{
  "attn_scale": 0.311,
  "init": "normal",
  "schedule": "wsd"
}
Each number is 50 + 15 x the weight over its row's rms, rounded and kept within 0 to 99. Layers, rows and columns count from 0. The size before them is the row's rms in percent of the matrix's.

# layer 5 MLP up, 320x128, rms 0.158, rows 174-207, columns 0-31
109:36 49 30 50 45 68 44 60 54 25 32 47 19 44 60 57 67 25 56 61 69 59 53 59 66 58 44 11 49 39 41 37
096:58 75 61 39 59 38 76 51 46 94 53 34 54 36 48 45 61 88 57 44 47 48 29 67 57 38 53 56 37 21 33 26
104:49 51 60 39 65 16 58 40 65 40 64 45 28 52 82 44 50 35 49 24 58 44 57 56 36 22 33 89 37 56 70 48
102:51 65 35 52 55 34 50 63 45 54 34 56 58 44 74 49 51 42 16 54 30 59 66 73 41 37 68 30 16 55 54 55
095:33 69 52 40 22 55 70 97 48 72 39 70 63 69 32 29 41 38 31 57 45 32 61 65 58 59 38 55 40 57 31 61
096:55 66 47 29 46 30 61 72 45 30 67 49 41 32 12 45 62 65 60 18 95 37 44 41 70 70 53 52 58 57 47 82
097:53 57 55 23 53 60 35 39 57 73 56 35 48 59 44 36 74 32 81 75 44 63 26 59 33 68 56 75 42 72 55 38
101:42 60 35 58 27 58 73 75 50 48 79 44 53 39 53 50 58 35 61 19 34 71 70 60 66 28 66 56 35 43 52 37
097:43 53 36 68 66 47 57 60 67 56 55 65 85 40 61 57 65 57 61 44 73 76 46 80 24 58 14 42 38 51 72 41
107:46 55 22 45 53 52 33 26 61 67 59 66 89 60 55 42 61 51 48 79 39 66 16 44 53 47 53 80 78 38 45 36
093:34 75 32 73 34 59 36 36 65 71 58 47 58 62 45 52 46 31 65 79 76 55 38 31 71 37 72 65 50 39 42 64
116:31 69 35 24 53 64 48 49 65 33 55 56 36 27 51 40 62 42 57 54 61 44 53 46 59 50 42 69 49 89 51 50
086:53 50 42 51 48 24 41 48 38 61 42 66 87 32 27 52 50 50 65 67 52 44 50 48 41 20 46 35 67 58 68 59
094:30 21 49 20 69 66 77 28 61 47 52 62 42 65 46 88 58 36 67 21 37 52 52 50 69 41 55 83 53 51 52 53
101:49 49 61 47 55 61 62 52 60 52 60 43 26 55 50 48 56 56 50 23 68 38 37 57 72 53 38 54 61 17 61 77
101:45 22 35 59 47 48 54 52 32 32 62 65 45 65 60 16 72 32 51 64 53 34 50 33 46 68 57 56 42 73 29 44
093:53 55 28 52 46 60 60 36 59 46 45 50 53 69 42 30 48 62 72 53 46 19 22 67 67 54 87 55 43 43 35 43
067:27 43 47 40 64 52 40 48 44 63 47 13 54 48 58 29 52 58 56 55 48 76 57 45 46 82 54 40 56 59 55 57
097:33 76 40 49 74 65 46 52 71 37 51 35 49 56 35 82 22 29 69 69 56 40 55 49 45 53 24 53 28 40 44 66
101:30 51 68 59 48 43 63 68 59 45 42 69 53 76 53 33 23 20 38 54 72 49 35 78 32 22 67 58 41 47 24 32
111:48 29 48 52 25 20 57 42 62 59 47 37 49 71 45 14 50 40 53 48 41 41 71 74 27 70 33 44 47 43 46 47
103:18 68 62 66 31 44 59 66 34 51 51 57 62 75 55 46 29 73 50 54 31 58 40 60 39 61 29 48 40 44 36 40
106:79 39 33 42 41 55 56 28 54 33 50 64 64 48 90 06 50 48 59 48 56 89 43 58 37 61 58 71 31 12 50 58
103:56 51 49 49 34 32 44 36 72 66 53 47 90 43 35 54 34 51 40 57 51 44 62 34 58 20 69 18 51 70 42 53
094:15 43 35 56 43 57 57 74 61 52 30 55 78 35 46 70 53 36 41 38 61 37 69 53 45 75 70 44 40 56 25 33
097:58 50 55 71 60 51 57 77 57 55 64 38 47 61 46 49 70 67 60 45 51 48 77 62 54 48 44 66 72 49 40 12
094:47 52 66 34 19 29 55 53 39 52 59 65 62 30 67 43 54 18 73 81 76 46 48 87 57 65 24 39 56 29 60 52
098:35 31 43 23 54 70 45 46 56 35 42 68 61 45 78 62 44 62 13 38 44 53 32 60 63 43 33 36 68 45 75 45
097:58 39 65 25 42 50 73 53 31 74 49 40 12 38 35 81 32 45 83 90 56 41 71 60 21 46 40 59 50 44 44 46
106:50 59 43 49 35 49 40 61 62 58 32 51 21 69 23 44 57 48 44 51 59 44 35 59 63 61 64 47 21 29 66 24
096:56 52 43 46 60 50 61 72 64 46 42 49 77 22 38 28 43 38 31 59 35 38 71 63 50 44 40 48 28 59 73 59
113:59 56 24 45 62 51 66 38 40 52 46 53 81 60 53 55 57 51 49 59 65 44 69 51 63 27 39 41 50 25 30 30
096:55 69 63 36 36 68 57 49 41 49 45 33 57 33 45 41 26 75 31 47 55 53 32 57 72 87 37 46 51 04 72 53
085:45 71 54 42 56 72 48 46 52 30 41 55 45 42 41 55 36 62 45 73 36 84 56 56 60 59 29 90 64 62 66 55
# layer 5 MLP down (transposed), 320x128, rms 0.225, rows 174-206, columns 0-31
103:55 46 70 42 34 51 70 58 40 88 84 34 41 49 69 53 45 30 48 76 47 25 63 43 56 27 66 67 47 51 59 38
096:41 57 47 57 45 71 38 60 45 41 23 69 59 50 60 66 67 71 53 20 86 64 56 79 32 50 59 48 74 49 48 52
104:43 52 48 45 46 24 55 48 62 45 38 63 60 50 71 44 52 57 26 60 59 81 49 80 18 52 49 66 40 47 66 34
102:60 54 54 22 51 39 69 64 27 44 42 45 68 61 64 39 70 64 41 72 41 52 47 46 63 45 49 45 55 15 65 51
094:38 42 58 41 19 41 56 55 48 55 39 26 58 48 23 51 33 25 59 46 74 47 75 38 48 35 61 45 40 95 61 61
098:59 31 73 54 41 47 34 48 57 65 77 34 51 33 30 50 43 45 39 20 47 58 55 52 41 55 59 55 30 65 18 54
099:78 55 47 47 43 33 52 44 62 69 38 33 44 62 43 50 80 26 45 99 53 26 59 61 52 39 46 70 53 81 34 55
105:36 29 53 62 66 57 46 81 50 73 59 67 53 47 20 68 75 44 73 27 24 74 36 62 44 38 63 47 34 51 49 47
117:61 54 52 59 53 37 39 56 84 24 52 41 57 59 48 46 43 38 58 32 59 28 48 45 40 71 38 44 62 31 77 39
104:23 40 66 45 72 24 21 50 47 51 39 48 55 38 77 47 62 01 41 75 28 67 35 36 54 46 56 51 66 42 49 79
102:37 62 78 22 72 73 55 52 50 27 37 57 68 48 47 55 29 56 70 56 48 56 69 42 31 19 37 49 56 29 70 36
106:59 56 43 43 60 37 61 35 45 29 64 46 36 49 54 43 58 43 29 61 57 50 42 42 75 47 47 53 16 49 61 50
094:59 40 47 58 24 32 44 54 91 56 40 42 51 89 57 39 54 78 34 86 56 37 58 58 46 51 44 52 47 41 74 54
108:77 63 57 38 37 47 36 52 60 68 50 26 36 59 42 75 57 39 89 47 27 58 62 33 57 78 62 88 35 51 55 59
095:44 44 60 61 62 46 45 27 42 55 59 64 27 19 63 35 58 47 39 49 64 26 71 28 87 31 47 51 42 30 52 41
103:65 62 54 55 57 43 27 35 53 35 36 43 69 51 50 60 82 46 48 67 61 44 48 32 54 75 41 62 16 66 26 98
105:35 41 55 37 18 42 57 69 26 38 38 65 36 67 56 46 45 62 34 65 52 44 51 45 40 50 61 54 58 36 52 37
070:59 27 52 20 45 68 44 49 44 40 27 39 54 67 58 67 40 51 56 46 75 27 71 29 62 45 58 35 45 48 63 29
097:39 45 34 42 73 49 28 56 38 36 67 57 64 35 46 41 40 54 42 52 76 57 32 42 55 39 52 44 13 78 81 68
099:67 41 57 35 45 64 57 53 41 48 25 23 34 47 65 32 18 41 79 46 53 31 71 68 50 47 39 12 49 67 51 71
105:40 34 51 77 34 54 59 57 43 51 72 41 61 65 35 51 58 69 48 36 34 27 64 47 38 39 27 24 42 63 41 36
099:29 53 49 47 32 65 47 50 39 55 60 52 84 50 35 47 46 46 47 52 24 34 28 45 51 57 51 40 62 44 61 51
103:60 26 65 69 46 75 44 39 47 15 43 53 71 32 69 51 31 38 40 45 44 56 31 48 33 38 59 70 30 31 68 44
106:66 47 47 52 55 68 31 33 31 39 43 28 58 51 62 51 50 35 54 42 42 51 47 37 45 46 40 56 41 52 71 49
097:51 57 39 33 30 54 59 45 43 47 51 86 66 64 67 04 28 29 51 22 60 32 46 36 39 39 65 59 61 58 62 65
095:52 41 50 36 49 67 47 12 56 41 53 44 64 33 63 53 34 40 25 52 48 58 70 52 49 68 55 44 28 47 64 66
105:49 69 47 32 29 37 77 38 32 50 59 51 81 42 31 75 10 34 64 52 56 45 33 67 60 32 74 49 52 53 43 65
101:39 49 39 42 56 81 33 55 22 50 61 29 59 27 49 24 67 38 30 58 38 12 28 23 40 49 61 57 60 62 75 68
098:67 46 32 26 58 78 59 53 24 74 58 37 62 63 88 55 57 77 37 28 52 66 69 63 55 69 32 54 73 35 05 62
101:49 55 69 46 35 32 55 61 78 44 64 67 46 51 14 53 59 51 34 29 38 71 33 46 50 62 31 68 32 34 35 45
100:47 30 39 81 51 48 63 72 43 40 58 68 53 56 54 56 28 46 33 63 32 61 39 55 61 42 44 40 33 60 68 30
107:44 53 64 55 43 87 54 50 41 60 49 62 67 29 15 36 79 34 44 52 57 37 49 36 63 50 33 60 82 43 45 44
101:39 29 50 49 25 27 56 51 24 66 57 21 60 31 56 60 69 72 39 59 35 52 39 72 34 85 41 51 53 59 58 34
# layer 5 MLP gate, 320x128, rms 0.146, rows 175-207, columns 0-31
097:44 36 69 45 28 48 40 43 52 37 59 87 41 48 40 74 35 61 39 61 52 48 40 51 62 49 47 60 53 64 46 71
108:32 68 52 55 35 50 69 22 61 34 56 64 42 43 71 29 45 62 49 65 37 34 49 29 66 27 70 69 51 58 29 36
096:59 62 02 53 46 31 47 51 31 22 53 40 42 72 55 69 45 37 39 76 45 57 58 70 42 35 76 42 71 65 52 70
096:72 46 48 65 43 60 57 53 55 65 44 53 49 54 51 53 28 48 53 61 50 57 52 33 67 39 72 42 87 54 24 37
097:29 25 44 55 81 57 52 63 45 54 27 47 43 68 48 25 63 45 43 30 43 52 65 65 59 62 46 65 46 74 29 56
099:61 40 70 31 49 37 40 48 62 53 74 33 71 56 48 72 20 40 43 61 55 66 72 33 49 20 47 82 80 54 55 37
109:38 35 24 80 54 26 68 31 32 48 52 50 57 64 60 48 32 55 58 27 66 43 56 43 68 25 46 20 66 26 63 45
105:80 42 53 36 39 45 66 63 40 60 42 42 25 77 30 43 41 75 55 38 50 45 44 29 40 18 50 61 46 54 26 67
108:48 47 46 67 48 67 61 64 37 35 53 66 29 56 44 56 52 54 50 53 68 27 71 70 71 33 56 48 35 38 64 30
096:67 35 51 37 63 55 80 45 57 57 54 20 37 54 53 38 62 28 43 28 28 51 58 53 19 51 47 28 48 51 90 55
105:56 39 58 78 32 47 46 32 60 64 53 42 19 59 43 46 27 38 41 34 39 47 49 49 29 43 48 57 38 30 43 44
092:51 50 50 18 55 45 66 62 26 55 55 36 35 56 49 76 38 47 39 62 48 17 33 28 52 61 39 60 73 35 64 83
096:58 27 84 35 61 45 57 53 51 58 48 23 36 48 43 68 37 56 56 48 40 61 53 37 38 36 33 64 53 77 71 42
097:54 33 42 65 36 65 41 57 52 57 41 48 58 71 47 30 51 63 49 50 25 13 64 72 53 58 30 66 65 42 64 43
100:41 68 13 43 68 28 51 24 42 28 43 31 64 51 26 41 64 66 34 81 71 48 46 59 52 26 58 38 61 31 41 31
095:54 68 90 71 39 52 37 60 53 66 58 26 70 52 41 62 61 46 34 73 60 61 21 24 54 33 30 81 37 43 52 60
071:68 32 29 58 14 62 51 87 74 51 43 67 24 61 50 60 55 68 42 51 71 28 59 47 45 23 39 42 16 26 37 42
103:08 35 42 40 46 37 36 42 77 54 68 14 59 66 31 69 37 46 74 29 45 32 50 45 41 29 29 39 65 56 42 45
106:47 43 72 49 71 56 52 66 64 42 65 37 32 50 67 48 09 58 43 49 59 45 17 66 48 57 50 50 61 55 42 58
113:39 56 58 52 77 74 59 77 74 43 72 56 56 36 56 41 36 26 34 35 69 50 79 68 57 56 44 68 67 25 55 61
099:38 25 38 45 53 28 33 40 25 45 47 44 13 49 52 31 42 80 33 39 25 34 64 37 69 45 37 62 66 48 69 48
102:45 27 52 67 54 37 38 43 74 68 72 52 49 61 32 61 73 67 39 25 46 53 50 33 61 24 44 43 72 59 48 58
104:47 35 56 58 45 32 29 73 38 61 48 30 73 62 63 33 59 58 57 60 70 53 43 79 32 46 14 47 34 56 46 21
089:73 56 73 47 51 25 43 31 43 32 60 33 42 69 76 57 24 38 47 13 49 45 55 45 43 28 33 42 59 60 62 67
093:53 31 49 46 38 65 51 46 44 29 47 36 74 70 64 47 64 51 45 60 68 75 46 56 31 59 39 60 35 56 60 51
100:46 26 63 48 51 57 43 40 46 51 45 38 53 65 56 32 48 35 34 39 64 35 71 34 34 74 72 28 45 47 41 46
107:65 57 39 64 40 28 47 43 32 48 81 32 54 74 67 56 53 70 61 38 37 62 30 37 46 47 52 75 64 37 46 55
093:39 42 45 77 43 52 39 57 23 38 74 27 35 53 49 17 67 56 53 49 49 41 20 72 43 47 63 38 54 57 49 29
103:36 48 32 60 44 36 50 52 46 64 55 50 42 56 63 56 70 41 33 53 60 26 36 65 59 36 22 59 61 72 53 37
099:81 26 51 44 46 54 34 55 53 61 71 48 72 61 58 76 80 42 36 27 33 53 34 70 43 21 36 49 51 43 47 39
110:61 56 31 56 30 63 36 27 33 67 44 63 46 61 47 60 29 55 69 55 69 14 50 49 75 79 62 86 32 68 33 55
094:33 58 78 76 69 50 60 79 47 32 37 48 40 43 59 66 46 24 39 40 44 67 43 23 42 34 54 54 38 49 45 18
091:54 33 26 55 63 56 63 42 41 65 37 37 44 31 54 52 56 53 41 72 40 77 48 75 51 73 48 30 27 65 45 57